{"n_kv_head": 12, "norm_place": "pre", "positions": "learned"}
Each number is 128 + 24 x the weight over the matrix's rms, rounded and kept within 0 to 255. Layers, rows and columns count from 0. Numbers have three digits each.

# q: layer 3 attention query, 384x192, rms 0.174, rows 169-191, columns 0-191
# k: layer 3 attention key, 384x192, rms 0.163, rows 169-191, columns 0-191
# v: layer 3 attention value, 384x192, rms 0.147, rows 160-172, columns 0-191
# o: layer 3 attention output (transposed), 384x192, rms 0.133, rows 160-172, columns 0-191
q169:121121130133136152076131121140131141142139136158088107103144150115105130155131117131112121133145100144111130135121148136160101107164126123175136146090104124132141117132130130111142123124148114123132110142118149119130136110119141120123133138115143121125128118144104115120132122131156080130117128129164125102143140117150118140134148143126140106154123110139099101157142116118140127155128146112118189170136144165110126117089136098122118144121127166143099128131098085118125136128162122078130141131090121096129132173136091127141113142156111111166136124134130140146133099145131119120
k169:144116126125150122124142121151138138108155122139122114091112122153132134147122152114100165154107098150118075193150185130123093099132116177128105113107109113118107102169146142135105120119138132132109114130126149146153151100117134154123140130171118098128110140162148122134089158132165105147150143124135081110122121105134126125142089112116110116157128119066089144139128128116160109148120154150113166131123111141091122131173098121125111111117145129128121121113149113135115138140167133136129151128145126132143105153135131133119130124124118124137132133091123120105142126171148094140
q170:119106135144135097143103138133132118124134104108095122108144147138111135112144131119124141161127146133155140090139090109119114104141138140131135150156130119135158125137145127140113109135078122148115143145126104129166158151114132131128097148113130151135126135107120150125127121128126134116126107134115150134129110139154126153127130168120142131139148132094125164108138145135157124120116134123132101125091169115156109123133153149098099182103123124145123119115105136139155143112153115080135132140144098142124144113123160136123121130147130140137143133119165171104122149124136111145
k170:111167141107149138147120136152105144113145159120162139084114135134167125155124124115123094160122198135125179110134118111096136150111151141122127147093147150136151162130112094132136126125106153128131155093127116172102154121132139140139135136098087149148130155140132138135120140149154133111130128082111124156134159091149157132146134110125118124147121126157124135132126117113105166119143137121091197127140117121116085116111151130131114145121135096120132126099141139091133121109129136147136107157135135113129143128165132145119080094118125145111111138144145145148151134125127109126
q171:114126153107123142128128111138155115128141127103127146139149125143134121115098133137143147135147119135136116160158122115184129070089121162099161146086119124131110116145152139137135131117113125100166107114123102121112125121128143149130149105157142125114170144148126102138133153124150131134153164106127118135120155149150123112112150103107120100120129102154105090129152116127117139113131113135112119139113120134144130124122117151136101102125131128138100145098156127167150101131147132136152139096121174150111130106094127146152144140154123118159145139130144098114118121154100136119
k171:140144120141113122122100121151145119125136081135142138125135102149110130126152143138123154109131126135188116123141146133135132120092138094132141127127109128124114144140109137139132126134128128095127105118155103138128095122135120084150103132131148136144121119119112129137148124116122128154117127152097145154094122110094127133149157119136104108127132111142099122093131131135146130134133104133142131130121110129091159097148069153118120105108114142133112108104139139114115129136144141077132116165146131154089129139137129122125130135130126110166120123141124148137117091104126128097
q172:125154125131125142125138130138163119145110137086129120137128124141121119169156118170093096085137137127132120104153119133149147099134108143133100139120138113175108128130148063143126139109100162135125129142171097149151159139130172140123114118134074156128106163129170112106119159152108099133137121100108121125142171106135106129124125139128129131118108146129119130109131168156137118139116122110123135116120113131115135138136130155120146110144124114149125109132128071088126126084119110112093137110108118098160140141127135136130107136156143106115111097135144165121118120149084125121
k172:128157116143117152114149111130139110162117158148130102138122129149130148125155121136136125105117084100144154110168089110147121111152116133158149122179150148127094129149100128091111124139106140141129115123149107136108155108100156112151110105126107141115103097106129107087125165106135126108105154148129085120156127102149097150115123148110140116113147117096092124128119062149120108123105098127142133120136121139129117128136118156129117082130141131138113116166126078140151124125103157151131115111119109141149152136138124125134108104152132126129151141144131146140131111120102089135
q173:113117109129153152138108137160127145132131137163137119129104129129106136103142143117132176138140135126149127124131076130136132130133085126128113115165131115141134115146158122083127154146173096131151136108150131122098139170146142111121106128142130116183114127141146116111127148091126168153141137146118103115147108154152119103130111127142135111150127134132102123142136119165154131136141110147124149136128144127148119139099129148139176133151121109111150134130134115133119097148113122131113126149110125095132098128158084161143137146147117132132135143119124129148100126124142167138
k173:100113183134142149099127148148160164103139113140089134158137099123093117122135148136122122143149135109138093137163127107106100136122124113129113125164162094154114124095131112132112145131118126133115157137126129139091162141099126097135125137132134125136137112144139103119133117115091128131133130118129135120130176140147119109124157112159123077129118134085140139166170145114109097139129103120120128121167121124130088116113136135141143095124163127130122119121151121110124139140119130125127123123126110100134141161140129156112138123097129149161136076149135141117128152139099109128
q174:122145106151137139119104121115116120132117130115143136123126132081105120145118154154116123127110102152127133147127147127152114132128141155109119100132117135157141118124125101119102114110172124146118128120134113120128107129140136119128147149143121116124179120147126118108101098158110137159150175128145099142120137117152086117134161146159119140122137109127162122145132130117111138142124128120128145107122132139134118123129141081138101098143147106136141119183134117102122138122093147145135106149129138103166116132105121148137158135131110117123132145111130082103094120100145129111
k174:165109101139080153125129125120123082125151108137132123144123128112134137116128138132156106153126158160121125142144123140158166125118127136151138122162104145138135095105111102168132098102123116121142136094143138142115091110120130152114162129109154112144125139129126137149125101117121107131128125140134099125164073130117127134126108132125116125115156111144098145124116111107157107128146119111098100131112104099190124118136130098118113129153130138145144146165179132135132162121111112146149154106133114089112126138112112150141130147137095149109142141113128110111135119126099118147
q175:161156129100081131118100114117162139133121153137104132138112117128152123128093101160108122132119128105147158130146128088106119141139131086091181117152128108141131146122120117137121118124134125136126122148088119156145128133130160186102131144147159117116126127126156116116143181102103122153125099144158135152166134103115126107075110114145145116137158141124122114109125133157139170148115106132136132132119131114140129168117125131133123136151129132107122096142153137124138141141132107124149126107130137096114147174109128114104128145105113107144124144132140117129132167106115113122
k175:091138154122122139134126143150112133129147119138147119153098175133203129142106139141151128129141130135156136125146124113166144111149131096134140122130110130133147148115084122118123102112151097149122142107112137117145115105115130113143161127147132102113129141140145123080140158118137102194143113102147123100137178125135149093107120110162114115160127127105084121166143141125132173161113142124120110117099111147157164119124165106152160149149104123134094155095153129122128149115137134152118104133157108116144106109138119101130089148111111121134116156125110114139109186082120142099
q176:099125108110118178130125124137147141103124133113098158098141138188114063126134150106148172150154174107105158095138163089109143114107161171131127128134167109120147150136149154101108134161116101107152138128117122128149143123144139129156110106106127125133156142166111128153141135166146140134095132121095139153105121111138124106122125122109122129178141143108100112121154129130117124117137117143148100157136098140115125122104120124127141136134125095130128089117093116137163092131125139114148149109137158149122173140139114128118120133089127139104128120175157147103167114161113135136
k176:093117112129140079093102135144118136141098141111115116127125153139106091131138159128114125117146183125149140111172128130128170113080114106155092126105145116125126104124113105155088135163144128103081106173126097146125173140151164109106138103118118155095139132103091128156108135145096158151144148098099127106131151142075102127115144144081124121156132129100128072118139140141088141102132141117133138115146140129094129118130129152106103131120155132096136121087162127141112112108154092121110145134167136155128120104153157127136177091133124090145107118112144104099131126120123124124
q177:188127115148152121128100094106144146144146143160107118131101140147081100112115092139135136139092099110140138128145101118208129144149123112147119118108099132178108165140151105180118080100114099142135118137124132131107166129102111079148123119117100089130126139119132150144154160114088130123180125095138139139110105144094086139162129156177146162132193096166114150163137156130140108136115117123109102124109103107110147144139142135119162134105115145146100123147133116108157153133120112121108138133140141131106149126143121145141110146108132132180143148125117115127134146131089143155
k177:127144145114138119116158115136156128099121126149116105153113107157124093144058118095113109166138113119100142112143147093160092183127196115135170083149112138173144130132128136166098126160112112162144152123095123124145126087146133079110123110145134149105132121123114145096135167119119095140139178119124114151151120114097088113130119127137112097138116111135131150079101124077132141120144130140165130155106140131130126153131131145135116151165124102181094120141137128115141096134142149142172133142144138105158145137126138123117109138125115110143119094150106114127136159113123126119
q178:142130133128149123120099149108138138138148126127139112132126134129107129134104144121105114152139160128099115121115133119118128140106122114101155108127149145139147133153124097118129118138105141120157121148124126131147127162156144108126136122128148126137141102113102135144121122142134172115101118132135129111132104109116117161139147121123160108137139140173119140146131141137118109108113127101110158110130164111100116108121144141111142098114133129116142131127132089115149122108125112127110115152101117148109120115152131157126130135098155138111124105108127120129186158139132124150
k178:090146125094142152130113124137102159108135091161119115115120131134138098150125129088122142175128158102129125094102140124114111139156142127121091116142118125139125126151116113131093119135149124120101138112124112145122111126130157125138123103115104138112106117090142131112127118130124171090099131163108149122133115090160125131117159106162145115121077152139153092116107119103131146130079156129158117156141149144130138117132150133128105148132142094152180141119135114134137114100138120129099137149168142131164129123144127138129138127109133184134101160127086113098135165137134098119
q179:140162124132135097117115131100121106149142138117109101104145124120145145122106107143149103105116156148132130128091136089129111153151147135113127107104143095080127106110103093171164099163146141127127091139145133106132155144133102122112177134109148132127124142139152167117188146125121109152130153136133145150139131129100114136146123128125137142147120124106113129126136119142126123117139136102149129121140127113149139136130102131103159088150171108094095133167120123119102122118121161143172120177122100129128140127141127139137113132109115112129144142125171138111152136126160114100
k179:123136112143132131136095106126149109113128146137110120102140151130123144109137091115134125144145113143137099127127143143107141094143098108121112089131135131142150123143152112133137194113141120147134128095139155113132104118109148161130138128140083112123122147144086138090139102150129143079143134147122081130158123131121109096136084116139144136114152169101146116145155141152118135119129096130123123096109159136141101146120083131134149117139121143142088118105117141110143157135159172159129143108159150117111130128145116103138135132143136123164111158123145169117145149123097116143
q180:110158111182143127146166138088143101152161099134125117150109134136117119127135121114139127110158128152097126141136113141147116132103121176143127107119126112117110109123127142168139110161121131130156130142159147123099107130103145114155125131146148109122110135106120133139106116145105137133122110169148151127100109082158145180126123089130117147114130153144112116132109098085127125139118130183116119130144147123111132153090098126122136088144128179114096119125125107139115149107120143125164121127097142170106130160117082103124100141111136120122157121170122139092145098134122137168
k180:130111114147138115145124115149163131152141096133126129130140126125106110120120134155132097149118105141167126132146122153124125133112127187132128146094136105137110116150118158168150114136134149097137118148179083135112099141110130155147112108138134135112108156130143106130109119197102154140140145131107111148103141104143126135114154141107137107145102127147153141126071139118115121138148134167175132098125180107135174131125120143130115129107126156140115143136114144118142148128149144135130125113117109121107140080092106117123140133160147141143138114115149140110118075126112140123
q181:141126088147122111118108120112117111128111111106104144122118120139132140136118122129133120122104153129108124158148142116104131131124132144115113121149121103144124128126133130112146121115092098123151130162114107115109142090149122137132136129111120151166101133100109126116108142104114129118128113097144095134125080166122143111141126088119132099113113152140131134142138117145133094108099136134122113142160116129156147146141117149153130127117148109153115123103179119116140148090148107154133119125105143167122129120113135125131135128136160106158110102152107112144148134152112113154
k181:135132122107108129145115135135129128138121146116150145163097148129117123143117115099117160110118124126144130130141105133122122130096096142138146143140118141139122117091129133110118116136136096134195111118145131086113093139131120081131120151132142147083132137128125096111130125148127123125121141104130144103130133140146114139119173136114127129136147119128149100146121153131122142141126127131148135133153101105128111141103124167154137130129112100137144121141136108125135108141125156128133125140098124161155131127140095103142111138139113129145107140142147149108144104104123113141
q182:180129119145154100147102136112125136116119115106101122126124128169146102123162172129099141105135134123123154142116114128134131144141119131154136117127134121142123130139158147161131113132139110124123173130120123098118151130137150117098146117134135138117138127134129132114130133155089129137101123132115135096139135115107126159112074139126162148123141123132123135065133139111117150125104119153139138126118127130145084127110124162133093131114123134144114117140130163157109123119121121132139103119136154148118122084099149130127119122112105148112104148113144136161096151157144132108
k182:123141123131135140109164118100138070124132104128156116125138086148155177170137138122111086122128120133170119109098146096109160132123115113134090138101139143161128144108139122127154120134115108150133122148094083121097117141116096103114134116142137121148151143117122140105142128126143144141119095111113152131122108164142107113132116148085161168137106112149121142131119114130133174114099120155139142131117128116123101131094152122104106133116125142127116122140099152161113123125142118117093146135125142129119130144122116152117112090148091154113091110132160116125120162089127141134
q183:121133147145147143119147113126123134154130119135128143152125130107114139136140147116160110137119120152124120116149111127120078119129124135129095126127117108102126129138119119117120081113117102127144142146152148098127147125151123111091157114126117148106153146107118097133101175123114118142107123068152087104132143122137137103118125118113131121115133113102139149118123124134128127141157165114106129125131135152120164138088118113140155117114152145149140118171085139127160136141091159110141106092157096148140135131127147145124089136140181149168160114109157113130148134134118134129
k183:123131118128116127130153111119104142122092108138114092144126106146158106161105124092119109115136127136137092114140158085118143119144122149114141110151156135120129185139135145131119120145127122175120131104149107122131127075130114123152134154106124104156136116142099161150131156109106115100152134126124112110148104118139144083144088149138155117117126101091115108127124129154131105172152096145156129154100143119141156123132123144132143153148104128115148154134144137149135165134117157075114123122096117134142113111133129118151084121156164135121091125123141110145144117133150097154
q184:130138116127121134116147139145093123118102134103114127157125119128165134158135124133144083117112121156141137077137137121096119111125137110138153107084138147105113131102139140105145114118128132145096142109121116185140140128123129114186123162124111080145147164084132140149118137150132131094129132130125107119120148120134134110139127127143127135108159117152131175112134124150118142135126104159128150126119137143121140145134143116114153128153162123126159112113093109130161128121117171111140152137105119151111101115149135146149091167146141159092113101118126104100098108106133103121
k184:120143133136114123119169150123094101138127097074128154120120172108152154123137114118134129150115145101098132115092125123138080137114121137139127117106125133134077140166096119130120129105130115121125103127108122167096133116133140167133133145140115172120116102126148152159096138126088090136157149141143109160120189099103103130159097145130092108143142131142136124128124102128117113098123090131131093127115110144153143133105116110112125113123138128162167120130106150140128125132103142122135126119143089115112094101134142142142152114169149136111144147105120102126133122140165156140
q185:139136124107148134129150111117120136141122132098123099131157109134126120080131106166109144113108143112108114124120108108134098123147121096120094170154152116120123137135125126176114113124134139120111132140084137123141136118141087125124123131138073154111127138117128140124113136100113132165102089129099151136135158106102135146102120123105139144150118128127142127081124148105119159093104116125144120141135117133136092089139153124125123132128126143103117098149134158133128144127151130169121091120159122126141126149141090123123136087144118143133124144111161148159135111102137137124
k185:107118126131148145139149100143135127116170154127112112111137125142135086115117126156135132144117150145088117122112129088098141111142133138107119133107114143117149148138128146138162116153107101124077127114089113124163120103132080130128140129105139116112098099108081146105125123098126157133103102125128125108116118140123134095094142125130159143121140081117096168148127148123070147125159103153097136123116130121122114148117169134142131149129100124114126125170117123142110110100101143151124121134146129104186106141112153094143112134117123141153107135120135161138151139114105079127
q186:162140079127124116122126144117112120135135122121166126123129163120116128137112135135123110151135101083124138130122132142097156149135109124172128114108145124099158127147130097136121108123092145141137114128124138136111136123138155128180107103086130138105135172141104166148110120150104090137103146112132108119136125101105121126108121096151150117134107137132116137142158135132157123147094085137144135101144138112114110149114123130126125140149090124104135119116117148164109115125113129160139163126118121123128137117110118128143133139153106129119140122154137128095128123141148171127
k186:158096081152119106108150135147096133089105116114130159151116153119153110153123108124097136156098136107139137120141127127115156145149126147094143096149136126112141100099145117097146116143144136100127137123141121104126152114106142169127096122110127101131145130155124122129128130154104134134159109146132148146095136089122106100128137116134153134137093108110134127105110096125121121146130113132144116081147121116174124167137136122166128126140128159148131095114129149142115130103137127152108129153143117123106142137131114106114121120130122078110115116113153141092156128129123108139
q187:106130113152107116116120134150163101102140109126088138131137147115144116105098103131136138149095151097118127178126101130131134135129131133132160126137078141140130135138128151116097125118110121156152119142136144118136071123139165139152149131110123160119128107113105173134117143137129137130130119132103118133118142153104116147165125143138147114134143102128110122109115131099134117114161133155092118133104151097116126118123106130066135143166135132159136136126119102118142123141111114099116123129150107114108117104081144118182093106143120126175139139156172133110114139145135132098
k187:135192161097142077095096140142134131113127140173170118111075115143141131126136116168125098127108115108115152138139098140128158117101132127133095129090133118099132111141135112138095133138158162140105155143146092139141111126128138112160123162155143148114156144112126146140134111097116140130159183158114111118139113165149156100175155120129114127115150146121113118119131147114101162108150112122140152123138112117124123148067124089120106127105115156121160114139102120144117136143121091158128105132110112117122153124171142126137125128126106121151122137115122134144132114147127121094
q188:124132119129140146150138112130124138130145082117139132094079157114114150121105105119125122153146173112117146091111128138124138154117130134097147155102111058140098118123137140156105112134122095120140106172134112128152152141138114125107140093138148152133165134106111140127138162135136121121124105102142144148088151125162139122134131074123135135134105121148134123136135084122138110109115135173163149141160131117127117113111133110119102118123156145143122121130106118135154148114170140110128135138125135125161101143162150113140130153110125114127126148101147116119169122142128125129
k188:158125128152133128169117103127094151138144130166129083127126135112124148168109137114148154146109137145121145124119159112128155093121139119142123145116153143151123161150130151139083089151127088076123101124143101178137114124131132123126149145139158120120123120144146127102099129118128132098154125128135143153142162104093151142125133107120147130108109131124118112118156107126132149136131136124181140102151115099112142159154127117153157138135119111134129163079113108114154129115150135150126117122102137124154093123136126098121124134151114139112154144093104102135115119150131092131
q189:144116133105099158111138132105123112156150091110147128162118122130092126131122122133149126116099120159087135124171130136111140141114126106126144129144111096129131123100122139121140107141109128129137146134135104126147137132122101138115127139151152142137150122140135125121136117128131119113126135128127096108146110134129136113109145130090117155136120154145125166145139135120133159113119138089114144144171157155156125111139131140113095119124121146153121105140111149167124123138110123135146129103136077155152104117141128135101168116110125140155132119112131152157117137094152149100
k189:137116097138119120142158159130101122131150133152155131152132106124117126135129113157096155150086117101115082107155109108128146129140133116126144128146100121116136149122156115100142087141119110136106134110117142124127126119141120146133154142122150123151147116136154131131100126130138089121103110144114122108109099150118168125156135127137156119111123140119127133123138137124118155112151122145133094136121128147152151106126129163113121114151082135110113108125147082140125137104136120133121119114116129119163100104156118098132148162092126125111134123142175142119111100132127146129
q190:115136111098109113127157111107144094149138097109138146161104149115143145163122124098133154090151148131146072143115104142111132108127087139121138145156121122153096123155108095140102124105151107118127173127108086132142102125147115115140159105064132139107082100137096120117115151163176133152115116119163155104171095126123108148105150178117158140130126114176076150124112159152131143126133094125139122139109130127149114140099164097111085122117115137112131134138148116128128150142123138090079120110107121124132122107100170153148164137109129147121149121097137127118097127134156144140
k190:122141121142116099115111162133110159100131107108137126134128104138157123141119141117134108139106137110151090097113111121129143144137152163111136131134159154115105148109131135123126109147100103113134127101107112100118135149148105117152134142151118131157130125142129180119125178153154146151111091126124161118129109103142140121104163137147144111154119170163144159117139109138146120120185113104117096155118108120160112122158113124128112115127113184136106117141146148141142142112113142144109138121109148110164112086135113156137138143112121165149176090109137097134137092138147147107
q191:143135130158140098132127094150099157136121117096132140118130148109155121124104109117133119137109121143165112136125138121129113145164142127137153121121152113116135119109142106149123157160146136118134157095100131142117131111108105119135124138116138156129139176138100128106137087155099180104124128091143149166123118147154125166117156138169136118124143113139093144117137111154129095121120125132108148141138118119162125109142124123164112129117130102142117119121128124160167172097139126120127132131131100134120136123120111137105154100121136111117107105136132107120154153128129135139
k191:153100125154154159123121127141135112094110139103184143130059156128138135119114119097122111161150142152124104117084150131117142134112119136108123096096136106140145128136100086169102103085153106099121119155108137138124124130110120142115123146120129131133094137136145136118136121135139137115149101126124145166131129087155092145156164110154103118139111131094122133092133114121138163136129111165109119137131128151140097109129147126154124140125153094126188134134099115119108129131134136118138144156170124110136148141131122144113117127113171141096176149164143097140073115131111103127
v160:129155121076128136170144156128104136105163157128136128108124137158131159152174147138156132101117074129131097111123149091122107140120097129134130149104106120130118128136138102118178123139139109079120126130122143107136095140136124149143120113096164138109111116111112129109125141122101140126103132097137134108108125139103100137145096108118152155141111098165089141121119138118144135153150115140160116152144069130136116098103124092135097153110118134132121084121109171081135107138134116113118150141137109117128101122079113112123114140101112151132132141153155140124164104130132150132
o160:140089124127146135142135124168130114148112121134129128112125124127131157123122094102123112131122123142128142123126110142117159119140148139122110159112149126134118151130143175083131110161130148129085134159153107113124142145118107126106131124118123131126116128148121125152137141117136123106148108128112119132155106139143110120132141158127140101144118118102135145128118141133108127124127124134142132106117126141135133130127129141126122148136136156114133152139131141155097109116155131141142142131105145124136140133148128124148130109135119123139124107136111092156119139107141134131
v161:118130137100116121158131124183118135106129105126111144129139109150147125109146123118150140128125158101123121128143153110164142130099095139128111123141112123088119124145125159112136136117150109105128135125122139172144133136125140137136138116087106145110122143151142117118140120096137148122133117142113105131151158153133112144125141125138128092097124125099123120102115141115108099136146132133103129127106131131157139111114149134108120139091110114133158154106186134091103175150151100180114144142148113132163110109144104132068115143158119156076146162121132121120140093118122123126
o161:128158140130145160108112111108107128142130137122105117147114151098116134135116138098121122136148129168110126109147137134130121140134113118119129115139115143131124131127126112132152154126119149159131122094164130114136124142131087139097134157149160134133148121155129113125152131125123112122139136123125089117135124138131121137115107147135122150092152094119154125133138126123117143111127134111145141130133142137106118144136112125156134116159126135133131108169119138141130117107098126117135124119118150120119131157113150139170145148121136113143116108104120117137163138120136128142
v162:125143129151130109116088141124113144113104109088090122114099138122142115126110117129155159101141154097127093122107095094142098137145117136107156144113133168127173110171144116172112172121111116108111128072108110142109106096158148109119180135140089131165098112129116131160103158128119121126128127154082137119109143145169156132130135106142100158126135169154119143138127159100114117111135154098141149130144122136100173148147125109148126112092149104115129125149149139104123155124124121139124132132115173166101137125100137117118147092126171116108142130096139110102142125128156144101
o162:149156129121125166129151125129138137127136158119153103134142128120153139132129129138106104136129106140146158114141136133126135124123154131117107125130117128129117153100164178143154133127139140131131125162155145134126133116122142125126094112133142133119159127120125141134164110155104141118136153145129081119126131108104100134161140148105165095118139080122135140130135113138140116139118126150110109130087116094129154131123126124118095124132109168155122139153107107143123112093152159103133122143117086104138131115119117126130127121151093093113115129131140121149113127136125097114
v163:133131154109121110129161143135166107139138150090120146157149128141166100182150086127154102138133111102135118074112129161142164132111105110157094106135148107126134149114136087144138134152131135185121139128122122145132106160145102115123114131139124101137112114133143115127158086133123133088104159138134132139119130111146127139102117200155146126125128096110149107104109143126154140137153130146136098159123152109103102123086125159132140121113128167149143126094136121148115115106130117087143118102123172132132134139150120145134136116125114149102123152123119149086093131118110120116
o163:135117119161146134110126143120107129114097130142136134128094131153102134106103159142131126144129150132138126142134140135136094162127138128125136149139115119115121125130122125153128141092156119114137097125122118113146139115151158134092137116129141137126097107112121155127124117115130115147124103138155135116123093131137105151120142094126145112129138143126092122118137127129115126142118159118154144117141137153120149118107126111141149140151148105119138113125128111084150140135091115135155156132143121116133140125110134095132137157125162125127154129126147092132136107143116127123
v164:072147138126107119112127113161145153117117116119144151133126127106166128113143142098093137131148096146105106137128112164108132108139159115121117118161140097106131113125091130110082103129094148124129133100141117168132091134128096129093148167107110122151125159123149156114133175138101133081114091144137151136118137108144072147087093140092094148158142163127160156144121153135121100133132149134115110156131126150137114094099154169135124130118139150128119161144092151108114133113139176127084162160102117105133171121118125151129127127154162148104106099136165147074122129139143135173
o164:132082107123115146091138103128111123120120121129168124105156117130117137109139129155149110112104144117127170117142111122142132120099129121128125153099112141127133127144137153120149088116147139113110130153131134117128119156136138110137106119132128129143122116104113117110127101139148128123138136123123118110136130161108179131123142066157142140091117108135121116113143113129138130131165131148163108104109148157135143156134103117119089140144111100130125123119152132134139087134136108120166109105126140134103151116118129124106156118109119119120148128087082117149128104124124129100
v165:117170075088121141155116137120138134125125160107120145129100092106124137125149129111142118135119135137097161143125134117131139139148128096122150117130137090135144152138124171123109135126106149098136106123132097138121151142104147112137125105141110113142151106134142146125149095116126102146143114124130135119130125096148139130136138110094088133137122109122178132161132137112126136118075141134144119127123072117147114091133109123097102130145120120132130144132086139138097134112108147114068142107115094074143139136124097135145122142131123123152131077127133130123158124115166161115
o165:115085140140121130091098111137125134107130118154156122147128141133140115096143085157124110107119118118123133128149129129127125099106135111127131126122144125119144139138113108090108108151110109136133131135136119138136126123144091110147137143129123131137143119128124112149129143128151146138118119127100131154127095156110103115153120141164130159119124149139119142125137114122131117117170137126111113139132158148106132146134151139135150131113131113142104126144135123113140098164119116147139123133113129156138110118137154127137123138147144161133133142112120119109130121146141131124
v166:087142162138121099164112142120123146137119136139168117107126117164123121116113136152125137131115135141122120149105112111155152107138124148106138108130128142122151171111131147103128123178145152133102133125114114092129135156132135135122131123132170087115132170131107164195146109155138155120120116139148139102121138124173138129127119130104115105155146137109135126097138133140150160142129133134114168148129122107096148142132134106126145152114123108090125091124117124132109155148136109107174128104085140121161153173107130112111100134137126121093109128134114117111136100123143116135
o166:094160102110138140145128124152152124115111159130114163129125140105118125141139136131121116150157123127170156135137134121153115151137153128164155152101122121124135108132155116126153118063141139139139099146153154123110173118123139121102115155109115140138140127128131129079154149134129097156123148089142105154122122118116119134119164131147147126117100087144122138145116120126109092161154139117116121118124130132122125114138125133147150134144143115159082098136127111120119106094113150103124138162127108095120121138142132133143147152147134119146117141127156120130146123144143104138
v167:129171096128108091149102123129130112126115135082140159096151162143141114118107137145076131123140139129099115125132137088099100170094134145123106140121132110103117127148149111122128091119118133109120107122111111084129145114153092101167170161119099113092155128126131146122137150131089174137159077144124124104118118122106130142096122107125120114110140106127125126174122124138140095135122115114138113097077136095134110084154117126127176089190146115096114120110113133118086108128140118113130136143115106159136143098121124155129143123122145146143128136100106110122112085130107090085
o167:103114138108142145074150133091102146146099097154174138129138124117135156135119121117141132123103153111135138129156134134135136124167108135125155120134161132126125158123127118116143126116125152138134154112124140186137100129107135154135130094161148162147125116126168148112124074134150106076094138130089177102143140138123124130149123140128108159102129126148120121116125132125156133097120148124111138133169150143140127133124157120119095122107144123135113141130135107113146116144132144131104142149143143126140115142132126134143119128139100129128140128148136135126145152105131156133
v168:150090122144113111147125110133115112106109148152101090130145132126108104146145120148142121121112106129118115110112123134132112123113144124100110108144116135145103131131126088095106149080112074144122115144126134132143125090109137130130102120140050121135114149112158142109114106118133128122116113125140124159127098111099120148116150112176160081100122127116145115135130145155124131146128093115117143136127124119144112124138129104102146095089091139167130128149139126111108163132101156116095173126134140144124104132131111142110105150129111159144106106129148136115105158156147146124
o168:123142138134120157111145123118135123137134116097158115124097128123094135130106147149122118136130129115134139138120126099129122116095120151151141142133134121090135125117124118150117133163144143132154147127097104127092133129151144111120116117093133133140145127099122114098142127137132153118112125131136116112132146138142128120092130124115094121148128138116153110127146113117113112120121143141172120146142126126131122117096129138108123130140157131112140118122123105130145101112124101131155091122121122129142142100129133119109150129105135098114140122128120092103110096114084107119
v169:111141132139143146134110134166090118149146108150129126124146097166159136139105119134160113087144112130143110127107103132152141113100123165123113132157116142121146120117109111148111165131140098129128139113146138126152157119147098104137117117116164149125124130131133186065128157121119139128134154128072168147157147101132126083140140144101166111151113148164119114155132107149099119107110132120134124132141135144150160114096099109129122102151158143132140114120125104135143138135114153122174118133174153142085133131136116117109133109132141111141134111148084099103082125134126150125
o169:152146116096096141166113128078163130121084183116127116129123128102125128146144107115103141154134138106136130148144141109118122170163146103136136137103129123110106131142140116166143140123124141129141121102136124132110119097117135167127147125105140119119133144092120084149115136163119136105120137134170118111104174135142144136129167117145117125120106114106110123124146147133114143146152141145120115127133123119123123124151147131115121149155130140114140100133098126133143141101119137131092132144101099123146138142133140105126137135143129124131157147105138119152158136117117087116
v170:097111177108159079101149124112109129099117115155107134133091093126119142117161118124101140117120124126110094138146152109135151106156146145124101153131158117126141162116103132178151177153124112134138118135133164141121109113160138170143128118083187115125132118097109145136136109138163114139135106185142142098149123143111174112116154160125119133127154129113125084113134114138151114175134101127106118107154115134126111084111123119089089091119125128151148144126154096135136134139150144151106107115097091120131115127148160154092129180146100114106093095122153138130116155137150097111
o170:151152129152123151167111128129122130103116169105111144098118133134170130106113126140152148109116149136142084118131092137143147157101122105134127125135104132131135125144145147095151133127118151114133120133095118126151143167151134141133146159158139134133121138130131135159124150112153143128153139123120123145130130145117108155133121137122126099107124144131147170129114141119170131122110147146142107118113144105144150158147107133125137147130116127105103134105143131151117115155136118099161146139145162141107130118109122131152132098114178136123144129100131131099157108141131122170
v171:128125119123144126103115139109135110129143108141083141151135120102131117167101109095126134115127110143123120105108120101125108121115119133108103132108126121121125112148137133100167122130086116115160136103121135168116116160090128120101123120125112108129116131135123127151129118157124091110122088152141173107147124150139103157160113130136129118152152128179146145100152160135126119113158125118102125129142142141118138114117134127106162108141136123117129145122111094151139123190090129129099142102134162131107136149125102124127140118108128115088126108108133140170114129126119139127
o171:157110125124129131142132139118135150135146140099130134119149122139121123121148161124137146123118120115128128133124141138133102138130153136097116123125097131137133147128145132119105131116158124135106142183134136107153146126139159112124130116134139139130114121115131127143145125127126144102136128111131115126116116109129121124141139116114134137131138151095125125129145111123146117132144130134162104124105143123119121124120146141129086125103140117104149112114136112124126120110138137109147112115128141120129119091137117122125104127111125120124136129147132126115137136120161093111
v172:134117169103123127108092159122126098149107122158114125134155151120131126187159121128129170158132125102145085139143116152140096106147128132095155173158102134144144188153144150145091194154119159113152185118111100122112087113113149133123144116097172148143106130148124103148117086129136080098133129135131155123114145132129087117119097137131111112129142179132137135127130158158106131140097115134155088106120175122141098111111112108114130127125111119129160119167125147145096110137097120112113118118174162139144131145108134152166124120129116102166123126116158107119118101141161140140
o172:122132076176146150139128115133128158124135160112111141126109104116116131052130103118120110105149130109105151108126124117137134131112118099150134125097115135131141101124120093137142132103104123116123136148144139135112161133149130124127122115118107101135106144102142111131109130110092149174121123147126094120125124134138131145137135127116095101108140115137143155103124126129125109115128139167123104139116099103123153145136125141148102109092162166120107139108151125135126132122102143155171098166112091110122134148179136120120130125128125102097121147142102153100132145130142089142